python train.py --n_layer=15 --d_model=160 --n_head=5 --n_kv_head=5 --head_dim=32 --d_mlp=640 --vocab_size=2048 --activation="gelu" --norm="layernorm" --norm_place="pre" --norm_eps=1e-05 --positions="rope" --rope_base=10000.0 --rope_fraction=0.25 --qk_norm=true --attn_scale=0.177 --bias="all" --tie_embeddings=false --parallel_block=true --init="orth" --init_std_qkv=0.052 --init_std_o=0.0 --init_std_up=0.052 --init_std_down=0.0 --optimizer="laprop" --lr=0.00284 --lr_mult_qkv=0.5 --beta1=0.9 --beta2=0.99 --lr_head=0.00507 --warmup_steps=524 --schedule="wsd" --decay_fraction=0.64 --decay_shape="linear" --final_lr_fraction=0.1 --batch_tokens=32768 --seq_len=1024 --doc_mask=true --train_tokens=213000000 --steps=6501 --dataset="wikipedia_en"
Each number is 128 + 24 x the weight over the matrix's rms, rounded and kept within 0 to 255. Layers, rows and columns count from 0. Numbers have three digits each.

# down: layer 3 MLP down (transposed), 640x160, rms 0.102, rows 546-627, columns 0-79
# up: layer 3 MLP up, 640x160, rms 0.121, rows 547-627, columns 0-79
down546:167166126131136106115134112138115103119144117117096139113112131146111153141104124136116110126119103106159148143091106136139113098126164142108100170089125127110121112126136138106099128142089138171118115094058126118136134140111171114141134154
up547:092096137123153115129120134131144128130143142150117093122123131121105145096097119139106161084114086108102098148118132104144152133163167122126142121154153132133096099153150107149094139145132119131110120143123156146095141150116174136176115117
down547:121139150113136161160160122121131084118126099110107138078118138172131143099139125080118110105141130148122124152098127136132160088113152102150147131108108151132114120157145107125116163120117173141115157120159154119128150141128131107110133154
up548:120119118165133149146152111092123110124184142134090107131136123138089148108070104135124121119128093129112173116142133123116138165125107145137148124145168122139125182147085069165151171110143107114146129132116123129141154145111170104166142103
down548:129113094123089080110094159135118123098160137117128141090096087151125107124121147122120148116130107137152113116116085113104132151118108163137152138132130118138160158110150134110122091175154142144121135097123099103133112159142118112106091120
up549:119127130073180130176141139105139120120167163136103120145151162118156109123124123155120125084117159128122124140131129147094119139125122112149093113140137086120103131131134092118067130120119132105112130139098126133130121116173128110149142164
down549:128141125133066166112097140148138120113097106098134128119107127152119143097106112111154124145122130147098134129165152117118099124120141140101118067136131127112108145160145140156155126143118122138112138127105123156107142153131134127090123095
up550:139107124118172100145129128125171095170097118159145152132127179160126122108117098171115139093143126079121123142118128073123120128118118121103127151138141155146150118101098143131081144121129149138080148120104142140130135099121115124126121158
down550:138125108160104120132140107126102117085121136084133126168134086163159103145106135147106134116120166165174112155118178136144128144120107132072095121115121121132145092135150123164169088132165123159119114122156116118082095158101156130124129126
up551:136115117130125154129138156120144116117131162138117143151137143141145115125145114116076148132113128124109087134114139049128109128140133110078180121108117116114111105114113154124094148150150162161109150157135127135147122081105173124151196151
down551:139093139147132140149130117141113136130141141103154137107110101137108107130085146139175101113149140163141117132095134158162148105134140140132127125142123104164124143142132143162132148111111094105151085098150165089158135154134099111116053134
up552:127136124151158158157112156092122134129114150148123111109116105150104130068131126102130119119094139119088116106118123135146104148124139157095106105133170136147104112108134139154094155119178121112065084168081121121092188080135072127136135137
down552:130124078146087086106130117133130130130120107109137118117095126170153120107187132111171117141125118117140113095081142136150125154122123139142109103104134091094105108175171131079136128134111132079123097123134118121145123156127081118142153124
up553:137128071127140129183136138103151131114116146145140158142127086146128116125113159129133133098156099143087115129092130114149122137127138112110121125159151145157130071159126126127115125135098083116131101145125183191126167146131111132159100124
down553:142160145124127140108162106120132111124118139102073147106085094125146151121152117150145132140172090123166166141156118156160103111165095103095114132105112144080153140082142097115137157123105116112140127099119116151138096089176149129134080159
up554:137131150119133135082115145125112130122142139122144107129127116116133118109096114144116161152111100115130095110144154098108139138113126128151140075147127186115107107107140084141134169133155119142161165165155150129103154104151180100122148142
down554:126099115142085115174096129126172121081127098133115127154138140133125129111119154124127111133100142173099109090125092109113080157126167124117148151153106098145134117146132140122109138156158146146117080117157129101150135146109120079142110122
up555:134112150128122137147121152141144155146178115111139144103117146132118108146122153146098141108078086128113107116097089134115100140112162138121135060137151132132086120105117089121129138142131133112132156113108162124141145146138135084119162162
down555:109159081121141121100166123112118089113132124166109117144126099127114162082080128126174161150158173111171133123143152129132134101145129113135125145146154131136154133179143133155128149108110114108121115189167142135111137102108115154110159106
up556:094104071101155151178146090084153121154135150156139155100127135127101154094103094123120105123106109094097088136129109103120135133131159111156123120131130129134148126171153129123063145162124097131160151127123137117169171133151129118120123154
down556:204103146114168152138118145135133102152129081143098161139115123099144090148118142165132118162141116136111138134136106155161158131161134092079128135135144118058141132132117124101130101136122134138141122108055158136135184092140121116124137155
up557:150134082130110129144099136102129165128123127127109137102110153145139105103127138122111126112073159129079134131113137138156132172140109126150098130172132118159133099160148126113126175122122109149139092165158097127106150103179135122094159103
down557:085099145116132129139124098139148148179126107082139088135128091139154155168149151111089171157163114165167103117139113129164124110136162142129146124122110118113120155123134169102128143123122150115122141122117139083125145187128116146057137101
up558:156094077107155141143172154126138157119138158161144086091122169155065150132110119156118121167133142124110093066114142099107112141099143155127122126111163139129112112115154132155109166131129147102091114157119107139121147140150165159154183102
down558:114151085127138174128126158101136117130124132138119170135150121102105106169119131141124115122127134103109141096170106156164134150090111127131108112117128110144119148126162100117112144115093143091164161122143072158153111179137088124086084155
up559:128124133153127135107104143148136115139135159179144079136150146152125147149099104162095094138137117125138073063103122108148147154140162121153162128129156127143117079097117139124087104108120128125114108132117137143116154133134142140177113160
down559:123104146111116134131115104070152126105126102134114146099110133152178094155167098087118123099146136105120078129096131132128154122110125108097148137134140088170173081167149133132104151120132105145142110080119143105145114168173126118136171123
up560:155067121093155105158122093124144103125160124155131098090126118118122122113136108147102155128112102156113112165138151140105137128150208114135150144173152119116150146125160124131131103118104092108096105173152126165130139138163169137173099124
down560:140152140144139149100148144102134136134111132130138122086108143151141132157122150127149142147163139123130123102109110064129101153100101131092128117135135142157084122160106081098107134116168160149128114107139136075104090116146148138088145140
up561:140130117114154120127116132133136080132146187129126087163138141175133157110089080165103111210133105135137124062115128140143130169125172163183132146145139140137146142105136096107110149122148140132113109153142125110116082114140125119124112129
down561:120115164127167117100143136091110158158122138111100123076119133175108104074109106143148119093143126113129107162106112163121120095122072171149161128105102092172158153168106120176104121122171185148130172121124129137132104157124102094140115119
up562:142092109081150126132177144119145171134115128139119138106183137118101093105097100130125110111114133156122054112112116160157136144149158131123163144165096121161151082171116128117102131152107093114152135168154100160138145134148147133175152094
down562:150125134111123165146120118164104111133088113025096130131131098141097099168153098134124124113167123130143158125181166147125111133159143134104119100116111077117145164166165130109114140106149114150154146121150129073093145135145105127096148148
up563:106113151172144124111133128124176124138155169137134126146114098140088168132111124099099084143150099132102066114110142087157121101121135129114145096121129116127131125123096146149114126135102146142110084152147127114133140103154149121147148101
down563:132167124140144131089120070142088106119121136116125171100116165151159135113142124119103135118095149186088141131164155135111124116114114137072152133121150125129118112117102100112155129157130101140128132166134141116142119099105142133106104167
up564:063090124118112091132130117141134146115111114147121124123103162127133106104083106131168117131139119135092141094126155146086138107097121132113112131103127120139122130152126103155133111171134126125129113172126130129109118169135160124143157076
down564:157138110142165138110131183103103142113140129108164148151139091109123122147130137135106144160135104124139153103139088094123111143156122105136147116142141146117123138111138155093110112143113157162142095107136177099113108113121137123137126151
up565:134102146185111104129114122118182090141137147155102122123162127144120124150156162151096083151158114165117119129119149134130102133124164152145145118129133095130142110124074124147130122142091142189140121131081117121130123146142133034177153154
down565:148096152128120105126132090103130123155138137178164137113091105137152121173168154136080104135099104162141189124154104157123156146178122125105136147177136088134160128112076146122104149119153099162128118132136116107113146116152123139201114092
up566:122105102112165114143129087095153120146131129170094120118148129129142113116067114160155124096139140112082124112106137144092124156169107165104123083135165132172131124094138128143137191150194116142139104144143138137167153131135162141158147108
down566:091149106162112161148124159158134116106144091061089128176160122163136111119178131107133169073163149066172127149143133165144090123150135160139141128127100080110103131188138131176114130135173127119165100096108150114120129172118137165111125138
up567:142113143129118128119128105142116146154185121148125120093145147132132086113068116163084121154137116128096103094105107079118100131121170134127168140139149143123087112149119117137143143115107098132084141131152155132112137078122141120124134113
down567:149139177147097149121109116124165114128125186109128133112124108116171130096139116134124121091104114134097118159117117146145147101110131145103116142121129124167120139139134120172118073126160146140111173141133151159128090106089087127185154094
up568:097154135149180121148115093135139127128134093160065107143092120134139100102115134160122091096141154167137109096103104136081088163147123144121115110130116165165119106081120133174128191192138078138129124146107127104142122148128165072113120185
down568:153178112127105130057075142158169139123128159147112114199094114131144100119169129112093158113124134115156157155089149139124087133150108145118127142134106164095135084155138085162127134141114144153114097123151159111118129080133142103127076130
up569:140115100118126143130168144106171178131130155149128114155114103164106123096103111161140093085183151100093115100107126159128130153141102098107139110132156081120098118133121118138126174157104119128106171149132139184108132171152145126158109118
down569:145146120120103172104094110098086116101093112148149137150103127131095174117137134137151092126171136124130140171139106107094147085104120136155147090098146124085109140148144138115105136082123129145147133161085124119134150078080127163121146104
up570:143123167145144131138088107095152117184141145132094148122146154148125093138162130111172121146120191127091095117100160138142116155165136117104116103157143129114103128181108108165108115083119111156142182126114129122133173124151073103088131106
down570:148151091156111137100102161157093129144102129125112095142143121159115129121129124139134126143111128112137152129143142140154148106096133121143162102113180117135152139148094098086147140082126146137135178133147119147115186122124105140121101132
up571:151047114145142184125146115130128145160107149143161116118127120107138134122102116067103115158136116148125107132133148097153095112152175144111139128184126080114111078143125097111117116151098123139134141132137133130116129147129133097110126118
down571:136174173110101108148054153096121110103136093128107161102132101162158098163122154176132125121110128087092152096123105140113114138122154087100131144156139138086164159152135140142152120166137101145103122181158122074110094109084164136092124118
up572:121118143165139146118121137125145119162141107153101117092163148129141136136146081113161148096119151162147103139099106175067109153116145125136106128142117127135147153129107115145157130137127096141140114103084130098104141132155098127117152158
down572:117169127110080144148127131140157133092118160096117145148145155114113122123112136136096107134109115121147120139138162111156134109122120130151113097076175123101147138147137141140112106119147158101161119133139106158145107144104134164123129106
up573:089102110166124135149154108093176146147128145134136128124140119117077107065110134114149153106141087121074136107088125120095134135160145113126129090130127100140110132135136128168093119142120118125109144139078141107083113114103124105181132152
down573:154130160139150185090095138122141095132126133126113144124138103092117138121154107142115131137138106121122136125139101157181122118092123174114133155099155100118115121152129110110131150103152098123136089111100144087167153157164108099116154122
up574:102118167139121118118169139129145105108115181147097130132132145121149137112117075100117102156207129097130117161095125143107106145134153137150092095141132138115165126155131116153137103149153114158158110134097174161106113121150116131121144151
down574:158149115100119132127119101104120117123164115106109129129156140123115123133149117088126161114087106134106093111140187146139088135109129154119135164122152117113076147141125132126108152096108135092114141147138133108172116149105100130095157109
up575:125110137169145111144116141141138103128139159136113114089123111171130143147132124116114094124161141107115132132115157141100106140150144144143114088151116096120137103115149115146137109160143106116107077090134129132119105123141168136126167154
down575:171159106103136129135135119119089156154155118131147152159130151127105124159143155140096151128102109144116108130171108110154136108104145125122146105108136151144134154129095126110131125121144126134148162153128125123115133126120085118098081091
up576:129124177122140113113152164129141110127155125139141113151148196114114139172095137177119128156161104163112092111124127040115100153128161105144117082127139152148105112125128123154125156135109140159100155151127119118104136116115129142131153157
down576:161128109158161070151134152127164148100164116160106149146139127136128126087140145105069140120125137112138100151115204134117128169163146165155112128136123136152122127100127106127148123137123124128101092101153093093128068190129169159131150120
up577:153137122111128091147102149129144117105169143169136110132149112155133131132115112160097125126122169146122064109114157156107119134076129068114149067088136124141119130105107093164144150114130122121124097137141149154099131138149149140163135136
down577:097153138115143156140093150107125123110153092105116121119147113103088136141111121095179169134135091136133138157149122135155135096073099157103161101128079147140126132170138146120137152114160132156157153129102126146157112145113130142130117142
up578:121139124140148103142115125141139135111143107126094071142118135139131064136114109164126159135101127143116072141090131133129097111132137139167130136157148160164111108150136142138112154116136147100110157150139120140125107128155136092177155127
down578:147131131144101101149170131126126125175127144111137096174172160120134154155155112111125117119135135140132135148107150108101120107130105114089154107097140119103145162154132126130153128192147105094078121128143139064142121128115118180077095100
up579:131108139114122142121166152081122159146107104129138160118133110122133097078148106098143143101122115095115124130099132105129136190182133125153143117166126148134125107113125097138106157126151109114123137114138107113094158121109100104132129107
down579:134151167129156123147149112114113086136133104120129164109118134115094119148180080145117132150106132127152128183116146129128160120198120145128172155138128160139149124152144127129159159085166158074129136086104150147119104126147079097134129079
up580:142123137096123121116138137132187105105132148141119110131107140109104113119115095119091154145127091147136137118121161122118124134142150141149127136157152124141095128137107129139112104143105127139117100119121146138119115141132142133143104134
down580:136130117138150134127128153145113139135139124135139144114120109143161102151157133117141144128133156129138139129152095141115175125140091126121126129097068117119115152149127136097122116107129114128117139129201124118113144141144108109120151165
up581:138150151098153102110086117114139147105152164137128115150107146114107115114126113150161148130130150113126114122105128149118120141123120166135145110137154117170111089119084126139121117099113114143100139148097164175105116072126114127136139168
down581:160099108108131163102097144185152133122131120124108115102142138129105151151109102119104160128153127123095124093124148111145140162124128109136121141121122120113080134101153116115144093138114107131132115118143116132169136169115105130138148125
up582:133121144125101114126116121095143124117135170137119136136105091129109099115126147100093177124120091148105118135153143077127126142106160113108121109103189135139134131135092126136131110133096131132153143139126154129132143121132112102118137107
down582:141108119134134134105140122136121124137128109119161116142150133139140127134138096162157147133141166081132138099099110176130137123145119136114109126166100140093123121096149130133127146108136108135083112127109120148133122108112149142154113134
up583:131122148128192119126129107138138108116177102163112139087162140160154150105145116160115115110180111142144109155120122102075117143138123150121125104125142138126105153123119129157099126124129101164108119158139123149169149145117123147124131127
down583:126135132109105100148152117108097135141092100137092126155137122149124105120137134192177124130148136128123157121150123094176120105136076119108096093139122104083124094113147156085110165125113103098140132166136141117109137097156184140155137172
up584:122121120091135113132107113144149131115138131144158113107151127156156103104120108126121121143107120097146125135140144129098124165122156139138170121160136139132113078115141129081110142107106120156122167155111120147139147101084136113129168114
down584:132119117147145133142146152144112142133129113135111127123112127124117152133109107131122128145095090140104133114073129135144093106138103138165123136076113139167136131151120120158141095113139155123106110111129134118122113169156126120122128144
up585:089133106169138151135121089129139110146146152124108096114129150125100138102091129163095131119163114123112134093098138083114064151092133098124108119122126130144108133161119152139140161141156164140124113136090154084168132125133154108132157107
down585:153119141147135140129120129131099143093163106158126123155115126137155147135149125125100097164112114157113110158123124161157155142136139154133168125126109149102128148143126105154127119158110109098158125125184114105116129102116092107110183178
up586:140125118125108120148116124140156126114173160138124155139128120134128052074148119082119123132099144127126087144109168139121110166169108141165077070162127119152101055130095139138130128112114128125167176123101115150137102143172110135164148109
down586:146119106138093165143132099142112092100103120138129146152113082177163112144136122124124169128125168110179123087172155129130104134115133118142159115086089176132141150130105041124108174126100186137135155145213125133111149144125107175064120112
up587:154076098131166115153163113076159169119114116161114091145136112124077119089101118115169106126154126123105130144177119131097150170141169130161107101186122063166141134097120096113162146137105119124095119166101142183127127119149122078140155098
down587:146155134195156164172135153089160158149145132163128114095112155110118116098077103114152151108147163125119143151096144164156094134127101136115109118130106160181122082130103081131109142113182117131154183091125158138126110081115079121121036105
up588:106127146163094154153133122150141135132176125132151137152106145136123122081138100139120131104084112122159125142137145138164136143142147110160097107130135088109129112076133096108109123154118116125118164156113120107120124173121157111135133171
down588:145127145113131131077129120091174123119163139125136145077136123123138130170093149106086132145148095124087138142125121123118100132140095135127149114125139141136102123151136128134151107082117130141116123157127141133116142099135117140101154093
up589:102140168131130145116123123162178173126167136165107101159124159148093119131116112107145134097166092147096130145112141108111102119110120131108116100105159085113102117090104140161107135117099159137130092137097165152115131132167133066137178159
down589:146098143144107129134121098100142083096145152117122143134120160120089124104154142125104165101096142141130106197122119134161164162118135145139107164097139095161120112157129138122134144103087130129134122114142178132145171138086164157128142122
up590:106075154120107169198149147102116145125121126124100145179127126115152135109140119079174118151110117141112106101124140143131117142185128138139141146143164066162101128152120138097129126134108126141159113133108143139140148107125129111162103094
down590:151123183110145118112103147130140141159132097134146138130137111097121121103105131145104106131141136099166129180190135101147139099086188131093122138097146175140119122081149132128151125118140096126164170147144114102126125165141118109110116135
up591:121119102124119113153145080120156112151138175134101105150122140140144174109140160151145133141131152086148155128119129100106113123105153163085123143113149143133117120099099125141121152124121153147111119132092175137138121114138123158157138145
down591:132148139131145160130128164155082131122137111103151147096109088138134142122120146109089142145120132140120157147151075102143118137127154156105127129146117156094102106124116142121134147138113119132133103119117165147122135132150091106190122095
up592:127138158154140117159155160118170118106118117180115132131162113175141148121102156122136140125123114103086132117142115103148108123127120135122139123122163146093124127136118141111098136098120124145106126125137112124121154122138146130132121165
down592:151121111105120125120126114124089140121131144106153126130125137129123127147159092131124136160128143114137124141102117150107152098093134146135158170150132100151157102097137141125112119117133130120142147155136141139108118111114095134106149098
up593:166112126106146135120106121138145069131140163162119109143151128115152095126093121164110142183128159141049125095127111128101125155137128127190149159139157129152113108152129115153145110082111113190136139165112110135116116087122165118157181095
down593:095173128143100101177102144124172120100114145128143141140105087167117145142122129112150120132102153079137107114109132140126142108133073117144155153116116107121132153174151135138155140172087142099082150109160131140154131129057163156102136127
up594:141075127150112141151130173093114108157158128145122128133107137143092100119127128111102169138145067164115138115126114120128130189164148127143091128195127145145124118165156092143140148132113078149103137122119150189105181117116124125148085113
down594:166121131118187114131126125138103084103175103093087167100094142145166099137115131156150121144096154097125164096157103128133169100179124109139148121149147158110117117091142117135114133129141128122137099146123151138154130100113115142146133118
up595:127157142156127095101088140122139119158172072136148093113112168158153123148122098131097139125135119121084096120138112098106117118126127146099173096197122160157117073122149120115126134113145092146099132157133159162113149098130179136121153121
down595:117095110071091138120149102102133143118105137129144157136140123099160152048072152085159104077118115089159144119111159116133137143094098167112115127069158102138071156145106125132135132134096150128132141153099082149114116173126099118149144134
up596:085109091151163093161144117135135131106115124141107113087118107125158120108136099106161121149164117092121146119116130145086129156129165113150135134136125129186138125122110105156082126108120135124104117169131130112156106125095138105151139165
down596:158108118151137116178137148125136116079121113151119125084104163111164139123107111145106144124167136118154120161084151147116108089131095158147131126132110139193115146127151107151110127071153124111121100144169154135123131121124154136112105088
up597:132121120074125115160087125101154110118135171154131096108134124186125078145114091127114106154117136110123131144121135117090106123162088145149118141141165166171140100112126139121174118106078123167144116143120130136123143103153145118155098099
down597:085115122109103139146057147151144115131158115112087132169112095148145092121128125113146122125134123102104127106096118135097121147136134126160148118123049114208150109147125108139112121137167166122118167129066156182168135095077173130084129114
up598:130134164120089082117154124105139173150158122159137146141183128107150111112095128101141158139116107110121108135111135114111113149114116129151163055128112100152084122140078131156123135138164106176119145153121150146084162120150142097145194131
down598:124153106112153149107149117142126121119161113095147122162113149141078135142136144134088139086108114132138151149130123133141164085093130103131113151157122105137127176159124112104118101139128169119149094148106154125152098117160178147123131139
up599:089096115127146139172131086095117134172110108148081135139125129136131129065127097104161177171091153082101157161147144116143084141134103101143150147170119141169138104100108147146096107141113130153142128124121115130149168122127117110161138148
down599:138137117125115098111140149139127154119151093136144092102104168109113180118143133130095122196136146183152115152152098085145142148117123141117165120172167158142182167132116095126115106108105118124140155095106134108134109136132149127127103063
up600:104082138133075116106114141102156158108095121146087128158121165145153160093131135099169142135147142089128109099112175150124112133140137118150139152171101101141119103144110130129132125103089121126099198103086140146142124119145154117146150120
down600:111124136149146108155150119119110132146145127124141123112099150122133149118123123119120152129108119161156101116166117135110112175127103127102132105115138149137163136106151113120139154059167150131135107146104097138101139125104121119133127108
up601:157111072151132146159128164121135159118109136117160092136132103143072081133113139169078133153150127119084149087135137118134125122127141124163131139126131165155138098091160060136128144124150114130153144124118123129137151122137136102121143124
down601:123102157122115065143117144102112124110133133120155094105089141130178144152155190088132149137084131203134105109130144142088108154154102137116107128120116107118110178131137157119145108089116107136111137126129139130127137109153101129111126128
up602:125089103164139122110140144136177108155138106139079099126122124113105136107158105134151117103164113105146114132102124152101132144124126162124116122146124095120119097111105119153128132135106164158113148130062151109160096143129086095187146148
down602:105096158121097107128152131131135182111137165148111186122111080104082114174149121107112096132130117158115118144108152146099116121125158100129166116140097111139094143096140118090115101149109127160127084079099132110156176117136106171151113118
up603:158107162114139133133142116110122119153114146141133116117127121158150127138115104114166129154087118135138107185143156122109111139143132162145137110161111129158118149149076136142157134111127118167154105146112114166125134112159127128163125161
down603:121124120122097145107100131153142066147166135170119150124159133127098161140107121127116129124138118139131132113134167120149168098114131126136105120113157132141094139124135123157099113157110117128104147134111117115139139131137084094112133111
up604:171128162102133118168121117090142133140140146186134096128126129180169086139106097170089115159172135094113096119058104161132125151113115133158100111121141105161124104148127145128105169117126144113141118125133130128113109098146130123137161144
down604:150063124114133125171121099110139133109146121162105139150156132090101120126181164112171093147104143164074119084144150195144089139123153104114113115117167154180156129143136122120166085106134112134137155113081093105115147104139163125106110084
up605:090098103126154157192130110112142120135102097167123111176130121133142133107074069151182117110082146124130071166079117123117085166145149128121136152142163108168125132102113094175149114152126156157136106177094139116140153118115113123185118116
down605:109157137089128117049135117117102187157133112174112139102125115161111083094163119133161077098074106140127086156122174095138112135127165171164129138099141153098112127126135176098118105149150198165120115124120111132122115091049127133112180105
up606:143110158140119122101101151069152106142120141129126127133164123121131131115151148112075149149157136133115124143153150119136116110132113111134133114138138125132139119146104112164112132126103177168096142135111158163147136103141100114123143154
down606:165128111176134164147120155115086132112160119129178155127135130120100121138103126088126137099119139136120123135091169140134132146151131133099118149143096139118115119149089141125146124112165134113149105141112157151136134087170155132110082093
up607:138138154150134152135118131130114147102166098151134132134133126101109116126106113148094119118159142146081121062131104086103130148150113143136103108140155177170119063150112119114112155120092161177113148137128125160155120129149135087129136106
down607:096125136148148102105164127110131143126117175127145148128123100161163127123128149134138078108143101134135145165150148143132105127124108129128121100081106076107139099152150115175117123121109143104137144043113132124136142119130146145080114120
up608:149076113142123123128138150131103104156169118177113126113138139128157157119123115119140132163131159134105141146139119166128102132115144119139133138167141121156151109161078096180097114079091144155126168157090148201137156137151134134122141132
down608:134093081132127137123152101108172097153137155122125186147144151142150134119139158117097121124165161087163139096109133127123151078121133096135127146167146103108160137185130127126128138175130187094120136121093145150117106159127127105110135156
up609:121108121158132132147128112121152148144118143128117158088179136127128133094149161115155151141094089163127134128121150142127107144121136147137130101171149116130153139153105098134189097122143119110135075102122176142135134130130144100155139132
down609:142108143144149133113145149147121114117135111153118092135094118117140121143099121134112154109145152103129127160170127103122137153115122109103174164110145123126082074119110121117070144123093108123163126157167063100172135150117154133114152119
up610:115148133125128103111104132129105107147145101142102121142125105133165105129126134135123155113137160133113141073092138167102135153163124151130087146139138117146082134156127115118140143122130135143119102138109141153127067091155153098162144132
down610:127155142133166099183124097142125143130147095123118117114150136129118124122140116110152118118152105146115110162166128120152134112121135107142154115126121115106143143131104121121164121107107136101132125111144125120173120147140115182123119121
up611:156064112160115100146101064141151149139143111178115080167104126179167111112143094171103165183143125103120116125133122138103138134130138149128103127132189119139141123145132160102143129112104120150135124124065153153134111108122122114165103094
down611:150136089149119103110088112123120113094099162106129136170104139142120142137168084148131154169180140153113139123091129137129109146147152119128150115106143180154117104143149123149117094100156188116084113183111126141108129134145096112100170101
up612:134126170125147134102093096124172120112141157145148139162106118091128116097128109116084109123140137106074136154113160091128091097134146097115156127170141112131126131111146132163095150131120129123116166178100163150135108094118117064104150136
down612:119083133087090123097125143078114093147093140144112094096163139147083130142156104090126167123109124140120106126131111126123120140158103138162107161138152128155102104140135066120117107143113135123168109132155085117120183156130168139142163169
up613:095168144124181168135105089112134103136138099139102093143155147113148122115084109136139117104103087127092155125160151156110102149107089148088126071135141156147089091156112126161121194122137092128144144160102157106130110127107142149139157151
down613:109099112109127139121106098109144126112129128088126149161116111152121116106157122117124160153129135074170172063149104109161143159104142166148133127134177120154110117120146165097117121073131108098121119123148097126141123147137102085127140133
up614:140143102118151161180110121081143137099088188133163114107164142176112118108140127137148145089105116081116125134105128141140078143146124137149093123127145132178106067128129139113097127093136125137086147193096117107161111116149118124158105113
down614:078181117141130101122119149135121168091156111150150123113123110172101121160084128139108105139104157141152146117143184094166160108115112122131122132137095108153113079152129136122118136104097126126183109097106149144118141128075144078128139125
up615:146093153113138112112155154136152122167164126139105156106132176135122167116118119136114154121138114116151116141156125123098108151100149101169111070130153155148153123145144105177111153114135142125108164136107144135166151099114120111128133089
down615:101129141147108134096103136179144114105134121144123146154146139136082154121149181117159132132115114159109098164087154073109125089132148133076193145094074132099146107161076121107112100139034145167101191153128126160137105088146139143102107132
up616:118124137135164155152151106048156141130153181135102103112185142131115159075145099165108139091122120094138126163116130119105160142125114130124127142124143134140138109137105099139127135106128097118141169160098165125133122109139136152119120104
down616:124181101142107128154109087113114112093088111129099138123079148159147137114106105120105144113160099137161139105119110165084150164139110145164100134124124116102147154140106185129135105133135130158103110106112129146137118128111154083121136067
up617:121095195135174125108125168138157133117101130132096120110102145116143135123139112124097104104137113167134131138119163127130122152117154147139099098177142113132164145129144101117144128105127157130121128110123146142125107133167144061115120093
down617:135119073112120098140125085104098104125127136120137110165172127151106134133107148119129174139144142114099101130130154102115071135158124147151160141100120159104110103130084125143102138132099133152126156183122118125123133144116115151162147168
up618:133058128119123112177153126116115120128094124144130158091089138141151127147133131113111113161186138143119106126106188114137127129118149095085105130111124125177107118157110163144109127164131118144096123148141125135129126112119143104136122089
down618:176151121106123185101125116093121149096132112112093092157137110143103152093141137152155123111147145107120128131089133091134098183145132142095156103120134152139152153167148088121134135074169150115145152143130085133114102104104108154131140146
up619:103158139144114137153111145132112121114154151110140141161139146133127113113113115129123149129088119127066118148110138118126095157153122145127166086186151162179101110105127104124111152098146129154109115200140123154131155117140120143151167137
down619:110105100140149081110107098150138130140127131142161135121116110127170147108145132098139156128157168146145112130147145109116132124152171127147151137123116126104160161115139148116120117173120081130136112119150146101114159101128177137100106058
up620:136086148111105142201142128100126140140114128144153173131135149106136112107112118102138129164162111093129139140101177127121096149126117131158102137181134125153110127114105131125109147110096127108089128138110116194110133124116101101152106154
down620:114119152114113160135131104111161103128118136094131113115120105117114113124157161133125142140104108187094104134101119097134138132142142176110133126130128140122110148122103148157120127111108132149152129146169147091135107142128162178090135107
up621:149131138136206123167152107069144113107138172145085104132159117136087157102109136123128139104187120180103123144152153102138148161134119124096110124142134144122131144124122101163114167153137089137133154135077164123166133153114107114132166166
down621:162120103109102142092118137154151138112135124083142142113113127133108138114123127137118097152124105122169119149118073139145156153105132131154127136110126142118100124141124108111174077128085124149120147093096114116124148212152137101114125103
up622:129116087117144109102117092149166109117144134136160164143128158147166107106169111136108135138161130064108141121093107153114136152120171127126092115124160116145161139139102097139163120140118098115118109126121166167129111144127159134173137128
down622:133141166121138131116129150088094140160122173150151116127110145148119154116132074078135122113130127178104117135134130107125136109144110127120142154128110141123127146155127130126110108144098118156105107151138111113146137133152098130096104148
up623:137124142138109150153095123134132170140107130128139096164096105130092101127086096137132114114102111063115142109120126143162102145127143126112126134146145139141123089162148124131088129109101117118104191152096130121109150116112119099139138125
down623:149160122104157116106131113133108100109116104096124148095156123117149140089093129111133140159120150168115132133145159116119132111121123112129163140128118078151120141111122131146163085142107143122165141112128096146115114141162128147134141070
up624:110110160140118155138094119081139112120148163137144099123093148150134111158126092129175138161121124126131132137132176128103107118135148121135144126142143122185076079169088128125166139185125150143162098166082176167126125155153171148173118114
down624:125101152123131129085118143125137103142106107139107164195122117124156116099135152147119067085146158130083126171114150099158130137097138104135122094096149164100118123114101092107188131135124143160067130144107116134128138124173100125138151151
up625:161124148083160115164105153139153118144162149128112117138151132129153131095123105130114157111145149145110097176127100093103102136110129149142121112104126107101131148139105104186127157127101112162098147135100134143141140120119119121164122168
down625:103139162153137177115092106126154128124119114135123144103120118128133120128099113112162108145135112170130145105146120153152154076143159137114117143103106102088128132129106110150146117126156116122133118096112119125159134168140118129132151156
up626:131120129170131144140111099082140123123157125115109157140131142131126115114115134119150147135118109137130146144129135133128123173122157148123137150120127135151102171123103128151122124102121128135096142138115142115152159123093129125111135144
down626:128106133088103126111142130168128119159116141146143112124103107133152137153121118148094104123137133109131105119107117124115135094145114110114112110123137121098162113135126139129143138150130101139155134123159137121141106124188159124148104126
up627:150092143113173146134119134118156108123155163163140138129146164133111085112112114119128115119135131114134089122115121153088111166120146145137128110102152097180116074128097116120138146108070107131121157180135146149139150113113116115147128112
down627:112101166182093119132164187066117104098124125151157113148129113124150125131132130089107130141156124122157133134117184110123137162098052161099098158132151107166123161136106179140133183171133102140196097151100173161141096123079106135202105092